Weights of a small GPT-style language model, trained from scratch on English Wikipedia: 16.2M parameters.
Each number is 200 + 20 x the weight over its row's rms, rounded and kept within 0 to 999. Layers, rows and columns count from 0. The size before them is the row's rms in percent of the matrix's.

# layer 11 MLP up, 640x320, rms 0.0854, rows 457-471, columns 160-319
101,202,245,182,213,182,203,204,211,195,202,211,186,174,200,211,206,162,214,205,205,208,196,225,188,233,234,224,200,221,174,186,180,173,170,190,220,183,198,191,180,213,205,180,203,148,195,212,192,185,211,174,208,181,211,204,209,181,235,180,199,166,212,209,218,242,260,194,209,195,196,171,187,192,217,198,219,182,179,203,217,193,188,177,207,228,221,227,213,155,208,204,200,194,198,192,211,168,206,184,181,195,230,196,233,193,228,173,202,177,173,204,209,193,220,204,212,175,190,171,216,195,216,210,188,207,167,230,214,243,196,216,239,173,240,188,191,237,215,178,201,187,215,189,169,155,206,221,178,191,177,219,183,216,169,180,193,202,217,188,189
100,212,214,156,209,198,160,209,193,195,202,216,179,190,200,201,190,204,220,205,221,175,190,193,197,195,246,204,177,198,221,186,182,156,219,191,196,205,176,200,195,204,196,219,237,215,204,180,186,170,227,209,216,230,230,230,184,198,230,193,237,230,210,194,190,215,185,198,216,226,182,215,235,216,209,192,196,190,220,192,195,223,186,172,200,221,195,227,185,233,194,211,191,198,219,232,215,197,221,178,212,162,212,218,208,228,181,189,180,215,189,204,174,216,213,192,183,191,195,199,199,210,212,219,205,224,194,224,171,193,196,178,204,189,180,181,193,187,234,179,200,220,212,188,193,188,223,212,182,151,181,191,160,196,186,227,225,204,193,217,169
100,183,203,202,222,201,201,192,220,195,218,216,211,156,182,201,215,180,194,169,205,218,200,202,161,193,240,178,196,199,195,209,179,209,171,176,262,182,238,223,200,213,203,242,201,174,185,206,227,208,180,180,198,222,222,176,140,237,206,208,225,196,206,233,173,196,193,175,184,214,230,175,201,227,208,187,191,200,191,215,205,208,227,219,223,216,199,190,191,193,200,196,222,199,203,179,211,196,174,210,244,193,211,216,187,216,177,196,223,168,185,190,169,201,220,158,202,186,236,217,217,206,209,220,176,176,208,206,217,195,214,220,207,210,187,230,207,213,243,211,199,230,215,226,194,206,216,166,191,218,196,186,195,219,202,197,228,210,147,187,192
099,204,206,207,198,205,197,202,206,187,207,199,167,184,202,231,204,196,195,190,174,222,224,187,171,211,207,232,191,188,220,161,192,194,205,190,203,225,206,208,210,199,228,212,249,209,187,203,197,224,221,190,198,220,174,179,188,205,164,199,179,193,189,168,182,167,211,223,193,174,204,177,196,213,236,195,197,198,170,175,242,209,192,236,202,170,221,191,189,188,209,188,195,173,233,193,200,193,172,175,212,202,175,177,200,193,179,226,214,242,194,204,159,196,205,192,199,148,208,209,189,206,202,206,189,173,204,227,245,206,199,227,186,183,227,214,211,212,216,240,211,211,214,212,168,230,218,228,203,225,217,200,187,194,187,229,203,192,173,188,184
101,194,203,214,195,214,216,177,202,163,186,235,219,214,150,257,213,193,226,214,178,189,235,216,195,194,228,184,200,193,194,216,204,210,160,197,207,189,190,194,179,205,160,174,179,163,215,231,195,189,241,218,181,213,215,184,179,217,228,184,195,214,218,207,228,179,194,206,212,213,203,229,212,232,183,206,213,177,205,206,168,188,216,183,158,190,174,187,182,214,231,172,204,218,207,215,215,203,204,178,211,184,189,183,188,210,195,216,183,164,219,227,213,236,201,217,217,230,187,211,202,205,195,212,162,182,193,193,215,140,214,222,217,223,197,218,217,191,227,173,200,206,224,214,217,249,196,177,221,211,198,189,188,205,209,190,192,157,214,193,185
102,193,210,191,184,198,221,217,238,207,215,214,239,189,222,187,215,208,210,185,154,195,217,186,212,204,202,188,149,204,154,154,191,211,209,220,215,184,211,208,223,227,193,198,226,200,204,217,183,193,197,197,171,211,210,205,174,187,211,215,230,162,204,180,217,201,221,217,265,166,203,188,199,194,192,198,197,245,193,216,162,182,209,211,188,171,219,215,224,203,189,176,192,207,159,186,203,183,215,220,206,217,173,229,213,192,186,186,191,184,216,191,195,199,216,207,165,221,221,276,214,192,203,210,215,219,226,178,235,218,214,178,201,185,225,192,181,190,219,192,226,184,237,188,178,205,258,222,190,215,198,193,173,198,214,221,201,206,215,228,206
091,188,244,184,206,202,178,200,209,196,204,180,171,199,196,210,214,195,190,223,204,219,216,183,200,219,176,221,218,208,192,169,202,192,192,190,168,208,174,218,184,233,238,253,203,174,192,219,231,189,185,190,223,196,223,162,182,208,169,225,167,193,200,198,203,200,230,222,204,213,222,201,209,202,193,204,182,231,207,186,229,184,182,215,188,194,211,213,211,226,201,185,234,217,188,220,210,196,232,209,176,188,223,214,146,192,210,227,207,235,203,178,189,232,193,215,191,206,219,216,195,206,201,190,221,210,251,202,181,252,176,201,216,202,202,207,200,237,203,233,202,203,195,195,166,156,200,202,246,204,181,197,196,222,212,176,230,177,182,205,183
089,217,196,195,221,204,231,205,184,213,168,213,191,204,203,184,241,210,197,231,209,204,213,206,196,220,211,190,214,205,181,220,197,229,203,217,193,199,194,177,196,242,181,202,216,192,186,196,199,186,181,225,216,208,208,199,193,204,192,184,186,212,180,199,216,216,166,201,184,190,202,227,200,192,203,191,206,190,202,203,176,206,184,189,206,172,244,187,183,196,219,192,199,205,173,195,168,195,172,204,173,184,200,205,205,180,196,193,216,179,198,185,193,186,230,227,215,198,206,228,167,176,228,206,208,254,192,193,173,199,228,192,217,180,198,208,177,235,158,196,226,221,207,190,188,213,212,191,155,186,195,184,244,186,186,192,219,193,184,216,169
105,233,200,245,190,199,202,208,221,258,200,216,219,190,165,184,219,211,194,187,178,214,231,195,232,184,210,186,202,166,204,206,190,179,177,188,190,193,174,178,190,207,187,200,199,225,227,170,251,201,233,214,203,235,217,186,200,216,210,188,205,200,205,214,203,193,230,182,190,201,236,194,210,205,207,179,225,190,189,184,230,194,192,222,196,248,187,210,203,236,221,201,201,202,206,204,184,175,182,180,203,171,188,231,194,199,184,194,233,219,188,205,183,218,200,200,174,201,238,179,200,220,213,184,204,183,177,208,193,226,164,208,232,187,203,179,218,197,182,165,202,184,225,204,181,207,175,149,191,176,192,220,224,170,176,207,185,190,215,208,183
103,216,219,208,217,209,212,225,191,198,199,220,228,173,187,209,206,213,192,203,192,184,161,195,147,189,189,203,232,198,203,219,206,204,161,187,179,206,210,219,196,169,206,184,176,197,213,218,214,223,204,195,172,185,228,219,216,191,175,215,188,195,194,202,202,205,205,181,222,182,199,209,197,178,211,175,212,223,189,233,181,192,128,193,177,187,176,218,167,212,212,225,200,185,199,196,204,214,212,197,203,199,217,216,200,145,232,191,206,184,185,203,203,226,203,225,219,224,185,196,216,208,171,212,237,196,204,244,231,174,205,211,225,199,158,205,211,197,200,195,195,203,177,234,208,235,213,181,222,186,238,247,207,162,220,208,174,214,191,200,192
108,197,184,206,218,161,200,208,221,211,188,204,182,177,178,203,180,174,210,195,199,195,196,166,198,213,184,217,150,200,202,183,182,212,177,187,205,225,200,173,189,184,206,163,214,206,170,181,208,182,211,173,167,214,196,226,199,176,169,176,173,191,210,186,179,201,179,226,214,219,227,225,163,171,202,196,192,194,226,184,207,207,231,220,220,196,184,197,216,230,218,201,217,190,172,201,208,215,205,192,199,203,196,210,200,206,198,185,179,201,210,202,194,178,200,188,183,205,222,182,162,183,195,236,218,199,187,224,207,241,203,215,210,174,200,229,166,200,216,186,179,180,219,194,163,218,167,152,179,195,197,185,164,177,173,212,208,150,225,197,192
101,175,203,214,211,177,216,147,205,182,166,197,195,206,211,220,178,188,198,198,195,167,193,215,184,209,177,168,225,218,196,211,183,197,156,206,194,202,252,232,178,194,186,192,202,229,191,179,221,193,192,213,212,190,200,233,182,199,216,180,240,199,190,199,186,196,240,157,206,219,200,194,201,181,207,193,197,221,186,203,193,192,195,236,212,190,199,195,222,196,173,191,149,197,197,212,228,195,212,218,209,227,178,228,187,190,222,200,217,214,194,224,191,183,206,232,201,231,199,220,213,172,204,177,176,246,218,173,235,177,191,230,195,226,183,200,182,218,170,211,180,182,215,197,176,211,184,162,200,222,197,223,186,210,186,227,215,211,208,203,202
105,203,203,251,187,198,183,170,209,210,253,209,187,199,223,148,183,232,155,209,168,169,181,201,184,217,187,213,222,186,144,152,202,233,203,220,194,151,200,183,217,203,173,183,211,198,204,242,205,188,209,218,196,204,186,177,197,218,203,212,174,198,167,208,177,209,210,202,203,225,207,180,215,199,216,203,209,207,174,168,179,210,199,193,157,200,210,250,221,201,189,216,194,191,220,226,182,225,200,201,191,155,214,197,183,206,163,237,163,215,214,215,199,222,226,188,191,193,230,195,177,205,185,193,231,194,193,189,197,212,199,182,225,198,208,198,219,232,187,203,187,183,207,219,185,182,214,164,213,224,196,224,208,177,209,244,234,189,211,212,198
098,204,196,206,233,203,199,173,191,224,198,214,220,205,187,209,213,209,221,201,219,179,187,202,230,194,192,240,204,201,192,192,196,162,190,235,200,190,229,188,178,229,209,203,248,205,164,230,194,208,199,186,178,199,205,205,224,190,195,184,164,234,205,186,212,198,196,210,198,208,156,203,235,193,224,191,229,201,228,188,175,183,219,208,192,200,232,195,185,205,193,177,200,204,178,203,199,231,258,192,185,211,156,219,182,204,198,207,194,210,193,211,201,207,218,211,222,209,220,233,214,205,187,218,191,175,156,211,190,232,193,199,172,205,202,211,207,211,207,215,176,212,211,223,200,212,162,204,197,195,198,192,195,174,185,207,203,207,235,266,224
102,149,211,175,219,233,196,217,216,205,183,185,175,195,192,208,160,166,192,190,178,208,198,234,169,238,190,177,198,184,199,208,220,203,231,236,218,202,201,233,224,193,202,213,194,199,223,163,214,173,191,177,229,199,212,224,194,216,206,210,195,180,205,194,216,208,194,192,181,209,207,190,200,206,203,189,200,214,179,205,194,170,214,149,194,212,198,180,212,217,177,193,226,199,225,181,182,233,170,240,205,197,207,151,217,185,187,192,180,206,179,187,187,209,233,211,209,149,203,204,191,228,219,191,209,205,177,195,198,195,181,242,221,208,207,198,202,210,189,175,176,194,195,218,200,177,194,202,172,215,195,215,201,201,193,228,239,200,168,194,181
# layer 11 MLP down (transposed), 640x320, rms 0.0701, rows 457-471, columns 160-319
094,196,179,176,225,214,185,223,230,192,223,233,204,204,211,190,206,195,200,174,222,211,175,211,183,197,223,196,204,206,206,180,203,234,179,220,192,194,191,174,195,193,209,193,195,163,171,178,189,183,180,213,220,179,227,181,192,204,229,245,212,195,209,192,181,194,200,194,203,267,218,196,184,212,185,208,206,240,194,204,198,224,217,191,182,192,178,189,208,212,214,179,200,150,210,144,169,181,209,199,225,185,170,192,196,228,210,221,208,176,185,189,239,184,197,201,212,195,191,218,178,175,188,201,204,229,182,200,225,207,229,168,198,197,225,186,166,202,180,170,181,215,184,165,232,200,209,214,230,218,210,210,172,179,194,218,186,173,214,152,184
093,195,203,229,212,213,192,202,214,205,197,205,191,198,207,192,184,223,224,209,172,211,220,173,196,190,172,208,209,206,185,219,208,199,201,190,184,182,192,218,208,198,204,197,208,206,220,227,198,223,188,192,228,200,212,215,228,207,208,175,185,205,210,189,218,270,227,204,200,203,200,178,204,185,180,211,220,209,207,223,190,205,198,216,221,151,202,190,177,197,214,217,215,164,214,198,190,191,202,187,236,211,159,205,193,214,222,187,235,198,199,197,205,212,223,195,175,189,214,189,238,251,181,228,160,182,167,194,237,218,226,221,232,164,222,176,234,186,160,210,151,205,180,226,198,172,207,191,175,197,168,177,200,183,207,189,201,206,240,222,181
096,198,219,192,195,220,206,217,205,222,157,231,208,196,178,216,204,166,193,213,224,200,179,164,207,209,185,155,197,170,212,256,236,205,194,233,178,211,212,176,211,185,210,191,189,190,231,198,198,175,191,213,188,245,189,195,231,213,186,118,192,236,221,203,222,155,174,203,204,149,215,203,210,226,185,172,216,188,181,186,213,185,240,189,210,195,201,214,199,198,210,256,191,227,199,169,180,201,184,208,206,210,190,189,201,198,186,191,211,180,170,210,199,199,197,201,210,190,190,190,177,186,152,197,217,231,198,242,166,210,209,211,196,206,221,209,209,221,191,224,221,203,214,197,169,206,168,161,234,200,207,191,204,179,201,233,200,207,201,190,223
106,213,202,180,206,182,206,190,160,251,192,214,201,204,195,184,200,208,176,182,178,191,215,181,206,215,202,191,218,201,216,187,212,223,220,216,148,190,196,219,190,232,223,158,201,195,200,231,213,176,198,228,194,210,188,246,164,229,230,181,208,228,193,204,193,210,166,185,195,218,176,247,186,218,195,184,198,222,247,206,189,194,181,210,189,241,227,195,238,225,201,205,215,186,134,218,217,217,244,230,183,239,185,210,196,220,195,161,156,211,194,189,241,181,195,205,198,204,234,167,177,198,173,204,203,200,199,172,200,222,179,232,197,189,195,211,158,179,186,203,195,180,184,200,180,262,194,169,215,191,186,210,216,221,209,235,211,190,189,221,200
101,229,220,223,172,181,182,199,192,193,169,177,158,202,222,193,170,223,192,197,174,199,189,222,184,179,210,236,194,206,183,178,233,227,217,187,208,183,194,173,229,216,201,183,209,209,210,192,187,229,201,177,169,203,212,219,206,180,171,185,221,207,205,206,166,178,173,182,184,216,197,192,229,187,189,178,229,185,238,192,187,204,200,208,195,248,180,208,235,213,201,214,183,190,198,170,184,198,191,164,180,171,200,203,155,247,203,198,208,216,168,194,173,200,235,208,184,175,217,210,194,228,180,218,169,196,195,233,198,209,185,202,191,212,207,183,227,196,189,191,181,216,179,158,174,219,162,195,232,204,202,194,191,206,187,210,191,189,162,215,191
109,228,201,221,198,218,186,190,189,234,165,197,202,209,244,195,189,184,203,209,215,209,180,222,179,176,204,167,248,208,216,194,218,209,215,190,190,211,205,179,200,233,183,202,200,221,182,202,200,212,182,167,208,179,209,251,226,215,229,156,236,204,200,232,228,205,195,247,193,199,158,187,190,196,200,207,199,196,187,211,177,205,200,190,197,190,206,189,221,204,207,201,203,197,230,172,186,209,203,197,209,191,204,156,207,151,223,199,220,194,178,180,193,194,213,179,205,185,178,166,219,217,188,215,208,192,200,228,194,221,176,240,190,215,184,210,187,213,211,191,216,252,204,194,235,178,237,175,200,209,219,171,257,188,205,209,210,194,188,220,175
088,202,207,205,206,191,181,237,200,199,197,200,181,219,216,228,202,211,204,230,208,195,205,196,239,226,204,219,187,239,182,235,194,193,194,184,241,157,208,186,190,185,156,204,211,189,221,199,205,193,196,235,230,224,174,206,213,208,219,157,191,231,214,226,218,214,208,184,217,199,200,213,205,221,191,198,194,172,225,188,190,171,169,230,202,153,209,190,193,169,208,202,220,192,209,203,201,242,189,226,236,186,179,183,181,167,181,162,215,195,187,190,178,167,227,193,208,187,207,196,207,198,242,203,177,169,168,193,219,178,222,162,194,210,214,188,170,209,131,168,196,201,196,225,192,214,211,188,206,191,216,176,179,203,172,182,190,185,192,206,216
089,196,236,193,175,178,197,206,151,216,203,190,164,209,218,200,166,211,203,218,172,187,160,205,188,187,245,205,210,201,243,250,227,186,227,196,208,210,152,205,199,206,221,199,224,169,190,225,204,194,188,178,231,210,211,211,201,179,197,144,203,203,198,192,189,197,206,206,203,191,204,195,236,200,221,208,194,194,206,225,186,199,155,212,209,171,189,181,214,193,202,219,216,199,213,176,205,203,202,192,230,186,187,208,213,201,192,166,196,203,152,187,234,227,184,200,202,217,186,195,168,184,214,229,215,184,201,207,212,195,192,209,214,214,207,186,189,191,191,185,182,220,188,211,174,223,174,168,211,219,194,234,234,218,220,191,216,191,210,208,246
100,194,164,243,164,184,192,196,211,213,237,173,171,214,201,223,212,176,179,177,169,205,203,204,210,235,223,221,194,215,207,219,159,204,242,198,175,170,233,217,173,180,210,187,215,174,179,183,203,196,192,140,212,215,240,186,191,191,174,197,185,186,228,216,206,161,180,210,191,197,192,176,196,161,196,230,166,178,191,200,209,195,224,206,200,212,191,206,208,203,190,198,229,203,192,174,204,172,187,241,138,166,193,177,222,193,218,187,173,166,188,199,231,228,231,219,174,214,197,229,173,201,204,172,232,218,206,198,221,202,200,192,199,208,203,209,206,194,178,186,205,215,207,147,208,183,208,178,197,178,194,174,199,207,213,215,179,225,192,202,207
104,150,233,198,220,176,182,177,226,184,201,206,195,173,165,191,213,199,199,193,199,187,195,199,194,196,200,201,183,216,214,209,217,185,204,224,211,234,201,195,214,226,201,219,208,189,202,187,196,196,190,216,173,178,202,175,195,158,216,184,208,231,198,213,198,181,208,214,215,164,178,200,200,190,161,199,191,218,209,203,221,215,195,180,217,205,222,212,194,209,189,207,238,235,208,180,190,189,236,226,227,214,170,211,226,228,210,188,209,217,245,186,200,173,220,192,193,196,197,189,186,210,189,183,191,208,198,218,214,242,196,148,204,206,183,192,225,220,191,167,185,183,239,235,185,209,212,202,217,220,197,247,206,181,183,218,230,227,196,225,210
093,218,209,197,205,182,206,189,156,203,201,207,208,178,220,195,218,204,209,191,209,162,219,198,205,160,201,193,166,191,189,239,177,163,165,213,216,245,209,150,207,177,180,207,222,200,210,209,167,202,195,240,212,181,230,218,191,190,178,192,199,172,213,208,217,230,190,190,213,199,205,186,191,194,207,201,211,197,209,222,196,183,204,192,162,207,179,231,205,186,201,184,187,214,222,190,189,166,195,194,208,206,216,191,188,203,185,228,171,194,197,198,193,219,189,222,229,197,224,211,252,170,205,177,232,205,168,212,213,224,195,196,207,185,152,208,193,193,206,210,234,172,195,197,228,218,213,154,225,207,200,184,192,225,206,202,172,192,182,180,237
102,176,225,211,184,166,138,196,211,235,203,202,201,188,189,217,208,248,171,211,207,178,180,216,201,156,203,213,222,200,193,195,196,170,237,189,208,170,168,151,180,237,176,234,201,183,230,185,148,222,214,206,208,175,207,205,210,209,170,234,197,193,181,194,203,256,196,194,209,219,191,197,207,190,205,165,196,217,228,190,213,230,185,178,211,214,191,174,204,199,170,197,203,210,200,161,153,216,219,193,178,208,235,188,233,187,181,222,159,196,216,198,189,177,186,211,201,228,198,161,174,202,210,208,207,203,202,192,191,216,227,171,188,210,201,192,195,208,212,224,170,205,214,191,178,196,210,188,206,194,196,230,198,207,207,190,197,206,208,190,202
100,181,212,205,203,178,205,210,228,225,210,183,208,193,194,219,193,174,239,223,211,169,210,230,225,166,200,194,228,170,171,187,203,207,206,181,206,181,205,176,180,171,243,206,230,203,207,170,207,191,225,217,191,175,179,185,229,207,200,164,200,212,220,217,219,199,211,200,225,198,197,247,201,210,229,196,225,198,186,208,187,195,172,227,236,199,243,225,182,208,220,223,164,205,206,209,202,167,176,241,199,190,214,220,226,216,203,166,212,203,181,177,178,218,247,181,213,196,206,166,195,205,183,222,168,196,219,220,206,202,206,211,209,200,148,210,267,219,164,213,205,216,213,188,158,207,223,198,177,212,217,213,175,178,212,199,201,220,178,184,196
101,213,209,204,192,194,222,210,184,194,228,211,197,223,204,219,192,195,176,213,220,227,216,224,202,213,224,213,191,207,235,211,184,177,206,219,170,215,209,210,222,217,198,236,176,176,166,188,218,201,209,199,209,215,187,186,203,202,177,120,188,231,198,214,225,197,191,205,200,205,188,183,202,218,222,196,217,195,209,210,212,227,190,209,202,196,202,152,207,215,217,225,220,197,196,239,205,218,189,177,223,181,204,228,180,213,205,228,222,183,211,225,194,217,189,224,239,191,197,190,182,166,165,200,197,239,188,223,186,241,214,204,218,236,185,179,175,215,240,188,205,199,190,216,198,209,213,232,199,191,225,183,179,179,201,204,166,200,209,185,196
106,217,192,192,140,222,207,173,196,176,227,219,223,203,189,187,151,222,183,205,194,209,209,215,164,185,184,206,198,212,218,193,220,181,180,241,206,192,184,190,200,181,201,193,199,207,184,202,183,212,218,183,204,207,216,191,217,190,185,214,173,178,215,194,209,124,175,172,206,201,146,193,227,223,196,193,233,189,202,216,174,187,200,231,221,207,202,160,223,217,225,207,201,202,156,186,199,209,228,203,195,218,218,217,215,201,194,173,170,203,203,212,214,169,208,202,206,182,188,203,194,182,192,193,188,221,210,213,204,198,196,208,199,173,212,198,195,181,148,230,207,203,187,227,199,199,191,199,219,205,220,202,180,211,199,199,232,168,203,178,198
# layer 11 MLP gate, 640x320, rms 0.0805, rows 458-471, columns 160-319
099,215,191,207,181,180,207,184,228,215,197,193,203,194,193,168,150,163,200,195,212,181,240,196,242,194,190,230,217,200,174,195,247,217,177,233,181,193,178,168,208,176,198,189,225,230,185,188,173,201,202,199,186,186,224,197,173,191,183,216,159,188,230,169,207,229,216,214,205,218,209,195,194,178,192,217,231,201,189,164,190,168,185,186,191,230,194,212,220,182,208,196,170,219,219,190,180,131,167,221,217,179,197,196,173,187,171,200,215,204,223,201,209,232,223,179,230,158,210,202,193,213,206,199,238,196,218,156,195,219,231,202,235,189,186,208,205,212,206,157,199,226,184,224,219,212,184,189,238,205,200,198,208,184,198,187,188,183,201,151,224
096,194,207,189,157,215,190,207,210,218,190,184,197,217,204,216,254,230,211,224,207,192,179,219,215,220,240,199,218,173,234,196,211,217,214,185,225,222,175,221,169,187,212,160,200,182,231,170,147,198,180,197,160,225,211,195,205,174,191,209,169,185,182,220,190,168,208,187,236,211,154,218,199,200,204,212,205,198,207,225,180,219,198,214,199,213,190,173,210,201,218,222,189,198,194,201,186,167,173,226,214,211,190,242,218,187,206,176,201,180,218,195,169,233,257,170,210,225,181,208,204,196,219,203,207,218,208,263,220,129,194,202,205,214,236,199,190,201,207,192,208,224,189,195,229,150,200,213,182,190,209,198,229,236,214,182,202,203,187,205,171
102,172,200,206,213,216,229,216,188,179,208,226,162,197,190,206,175,218,169,209,195,179,173,156,186,191,244,236,177,209,217,188,194,207,194,167,219,178,218,191,223,206,229,205,200,172,176,210,199,241,191,157,190,182,164,203,205,190,202,189,227,202,186,170,193,179,199,223,209,207,194,172,240,171,241,193,233,173,200,209,218,209,213,210,179,189,189,183,204,222,219,180,216,198,196,196,207,185,190,214,196,213,225,215,236,186,182,221,193,234,196,187,182,220,184,177,239,215,210,213,230,202,179,195,230,180,199,173,197,205,231,203,192,182,186,211,183,228,197,178,227,205,179,202,191,232,236,214,172,213,206,176,210,228,213,214,207,226,244,167,182
100,197,255,221,201,190,212,162,173,210,205,236,205,198,189,150,200,204,215,204,181,205,197,186,219,192,197,210,185,164,220,197,209,213,187,183,226,211,176,243,177,191,212,237,206,196,174,217,227,190,192,180,201,201,190,205,207,192,223,231,206,198,214,215,158,198,182,227,195,188,177,227,207,233,203,180,213,166,224,187,197,182,201,230,199,191,193,179,167,193,202,215,184,213,193,197,215,187,182,213,212,186,199,199,208,201,168,178,203,179,213,204,175,203,202,219,183,186,206,231,200,207,236,190,162,179,231,179,251,194,199,204,205,210,181,217,211,175,216,242,215,209,199,206,197,237,177,236,202,231,230,179,211,177,182,206,224,202,211,213,189
105,208,194,197,210,181,187,173,252,220,191,234,182,176,185,223,207,179,165,217,167,184,203,206,188,198,176,190,190,165,154,191,190,205,189,196,198,184,178,212,206,230,210,174,207,213,206,152,195,223,188,198,200,203,147,171,214,198,204,175,224,176,247,167,217,213,236,208,192,212,212,179,227,182,199,200,209,185,182,225,166,184,190,194,222,164,209,208,210,170,186,216,188,198,181,207,191,165,197,206,212,216,198,197,169,188,197,190,161,190,202,205,210,179,180,182,168,203,218,217,196,218,210,193,218,179,181,212,230,219,182,200,212,205,259,202,199,175,173,193,187,222,190,213,171,222,189,177,184,211,188,197,177,179,216,187,235,179,150,199,201
100,168,187,184,191,213,196,204,198,220,165,179,164,187,178,172,171,205,220,226,192,191,189,240,195,185,254,174,238,200,180,208,201,203,180,195,211,228,200,207,210,242,166,163,187,207,162,231,197,165,214,239,179,202,180,224,199,189,188,221,257,216,191,180,208,200,205,185,190,179,213,176,204,216,172,203,181,180,206,182,216,227,193,198,237,201,187,225,163,185,203,175,222,208,198,175,213,210,193,223,192,185,198,171,178,188,211,212,223,197,200,199,212,205,202,200,219,190,180,223,203,200,207,171,171,176,207,193,217,234,182,198,236,207,180,185,202,200,217,216,251,168,178,210,209,171,186,208,173,216,188,187,181,197,204,196,213,241,210,192,183
096,227,209,210,215,195,172,174,174,199,198,189,177,203,171,238,227,188,223,182,199,197,172,211,170,246,197,217,198,220,199,231,179,180,164,184,194,198,203,185,210,228,210,236,230,211,211,212,196,198,189,187,217,224,217,186,165,215,236,177,178,215,194,208,196,178,176,215,175,215,226,191,189,215,214,171,221,209,163,186,189,201,223,224,159,219,175,203,219,233,180,185,141,180,179,218,162,213,177,261,200,200,188,226,206,196,210,195,198,202,206,207,205,179,159,184,188,226,203,207,202,214,160,211,198,206,169,212,203,221,176,199,195,208,228,182,208,197,203,224,175,190,199,183,194,196,199,227,209,186,178,188,194,189,185,184,188,188,231,172,209
100,182,200,171,208,201,234,205,227,171,170,198,196,202,190,183,186,166,228,193,148,188,233,199,224,246,205,216,187,217,178,175,191,217,204,214,167,186,189,217,213,185,178,181,208,199,227,209,223,215,197,239,223,205,211,188,216,194,189,207,176,198,180,184,222,228,179,208,176,220,210,190,175,206,219,194,204,158,190,221,168,191,198,192,240,175,187,199,176,204,200,185,182,221,202,230,172,216,198,193,189,239,200,186,183,197,199,199,238,174,219,223,200,175,212,222,165,215,240,235,190,188,196,203,167,211,218,206,217,252,185,201,230,173,211,198,197,181,155,188,193,190,207,209,228,212,204,222,223,205,192,173,165,210,194,181,208,225,196,203,209
100,215,215,199,199,203,214,217,202,182,201,195,208,173,213,237,201,228,183,218,193,189,219,188,145,204,168,226,190,226,215,190,182,223,188,207,196,186,198,184,217,160,189,220,213,199,221,204,168,196,172,250,206,192,206,195,221,204,194,194,185,162,249,211,219,172,165,205,219,218,177,224,186,198,195,221,234,221,162,185,176,179,189,197,201,182,193,193,229,221,183,197,213,178,194,198,194,212,230,222,192,185,217,209,212,197,230,202,194,212,196,188,228,218,181,198,167,192,203,201,191,196,193,209,163,194,179,200,158,201,199,218,210,175,177,186,255,200,215,196,161,193,205,210,183,244,205,218,219,188,207,182,185,217,206,201,153,209,185,215,223
112,198,229,269,189,231,225,208,192,208,209,188,198,208,220,224,215,227,200,230,211,235,219,206,166,187,212,226,221,207,185,183,215,225,212,227,165,175,184,237,220,176,197,233,172,197,208,198,213,199,209,198,233,192,196,172,219,232,222,176,209,231,212,234,215,191,236,192,172,190,159,200,221,213,192,219,192,181,200,209,197,201,190,214,197,229,211,209,171,167,178,188,181,192,226,194,193,172,211,192,194,193,203,191,205,231,158,214,241,209,162,192,208,191,192,210,190,197,184,188,211,211,224,192,204,222,196,192,187,203,191,228,207,218,227,151,220,182,186,214,203,171,198,220,190,221,184,234,206,227,176,176,253,188,257,180,178,213,218,223,209
103,140,215,193,201,195,172,186,183,212,231,236,208,221,170,203,199,232,194,221,240,150,203,215,209,168,169,201,217,207,162,214,189,181,210,225,176,188,169,200,222,146,199,197,215,178,215,182,193,200,220,224,230,192,206,181,208,208,238,227,216,212,208,210,210,196,198,221,230,206,185,214,165,206,189,219,217,234,191,219,216,213,220,222,194,155,207,216,204,216,175,200,183,221,196,227,216,183,190,224,233,221,197,179,204,187,224,210,221,208,203,194,214,213,218,215,175,226,200,229,217,187,178,186,184,175,190,182,186,212,214,192,207,202,199,207,227,196,199,212,184,187,205,199,163,202,176,211,185,192,182,201,194,202,208,222,221,249,193,173,204
097,186,191,200,186,228,226,244,211,201,201,217,216,217,194,207,221,179,192,202,180,204,223,194,183,215,226,212,163,223,161,191,195,213,208,182,193,196,210,215,199,194,187,216,169,228,193,175,207,194,172,163,182,179,193,205,192,220,192,160,264,218,173,184,219,194,194,207,186,185,166,206,199,183,223,178,232,153,187,208,200,228,243,238,212,188,214,218,190,173,170,227,216,223,188,212,207,181,181,195,203,212,174,186,201,187,222,203,212,208,222,182,167,238,207,211,187,209,186,195,225,191,192,224,174,201,184,240,206,221,167,261,199,207,200,195,197,188,230,191,192,236,205,198,205,237,227,208,183,175,198,197,199,213,217,197,187,186,196,211,197
097,213,184,208,188,198,179,211,174,225,166,208,228,200,190,206,221,213,209,196,218,233,173,191,211,187,182,236,180,196,190,179,192,194,203,223,182,210,176,223,160,168,253,185,208,193,171,220,188,225,211,181,207,197,134,190,190,201,186,238,202,206,220,197,166,180,211,170,209,214,195,184,201,211,188,206,190,195,161,187,178,186,230,242,154,193,255,209,199,165,172,183,205,210,176,193,198,188,178,249,191,192,196,197,205,216,194,186,183,190,198,182,208,191,231,200,190,208,219,230,162,206,222,219,192,185,224,240,223,186,187,193,220,196,213,213,205,246,232,170,183,202,202,190,203,157,190,207,204,185,188,184,211,208,166,189,210,208,210,185,198
100,176,234,237,169,222,211,193,167,185,188,222,161,192,192,189,172,181,211,191,213,215,194,195,198,219,180,197,224,189,223,183,179,209,202,197,222,196,210,208,205,218,210,226,187,187,197,172,235,193,206,210,207,189,216,169,206,194,206,176,182,168,173,191,205,215,190,247,222,194,189,183,213,205,203,220,232,205,209,197,177,191,182,227,183,173,200,192,200,193,227,209,158,190,206,193,196,154,209,157,206,224,182,189,215,203,220,222,192,184,237,165,198,219,204,235,214,218,187,171,180,204,216,207,231,211,224,200,215,184,209,225,266,204,222,205,231,186,241,211,189,191,156,221,218,205,221,179,217,216,208,164,185,205,211,194,229,192,193,207,183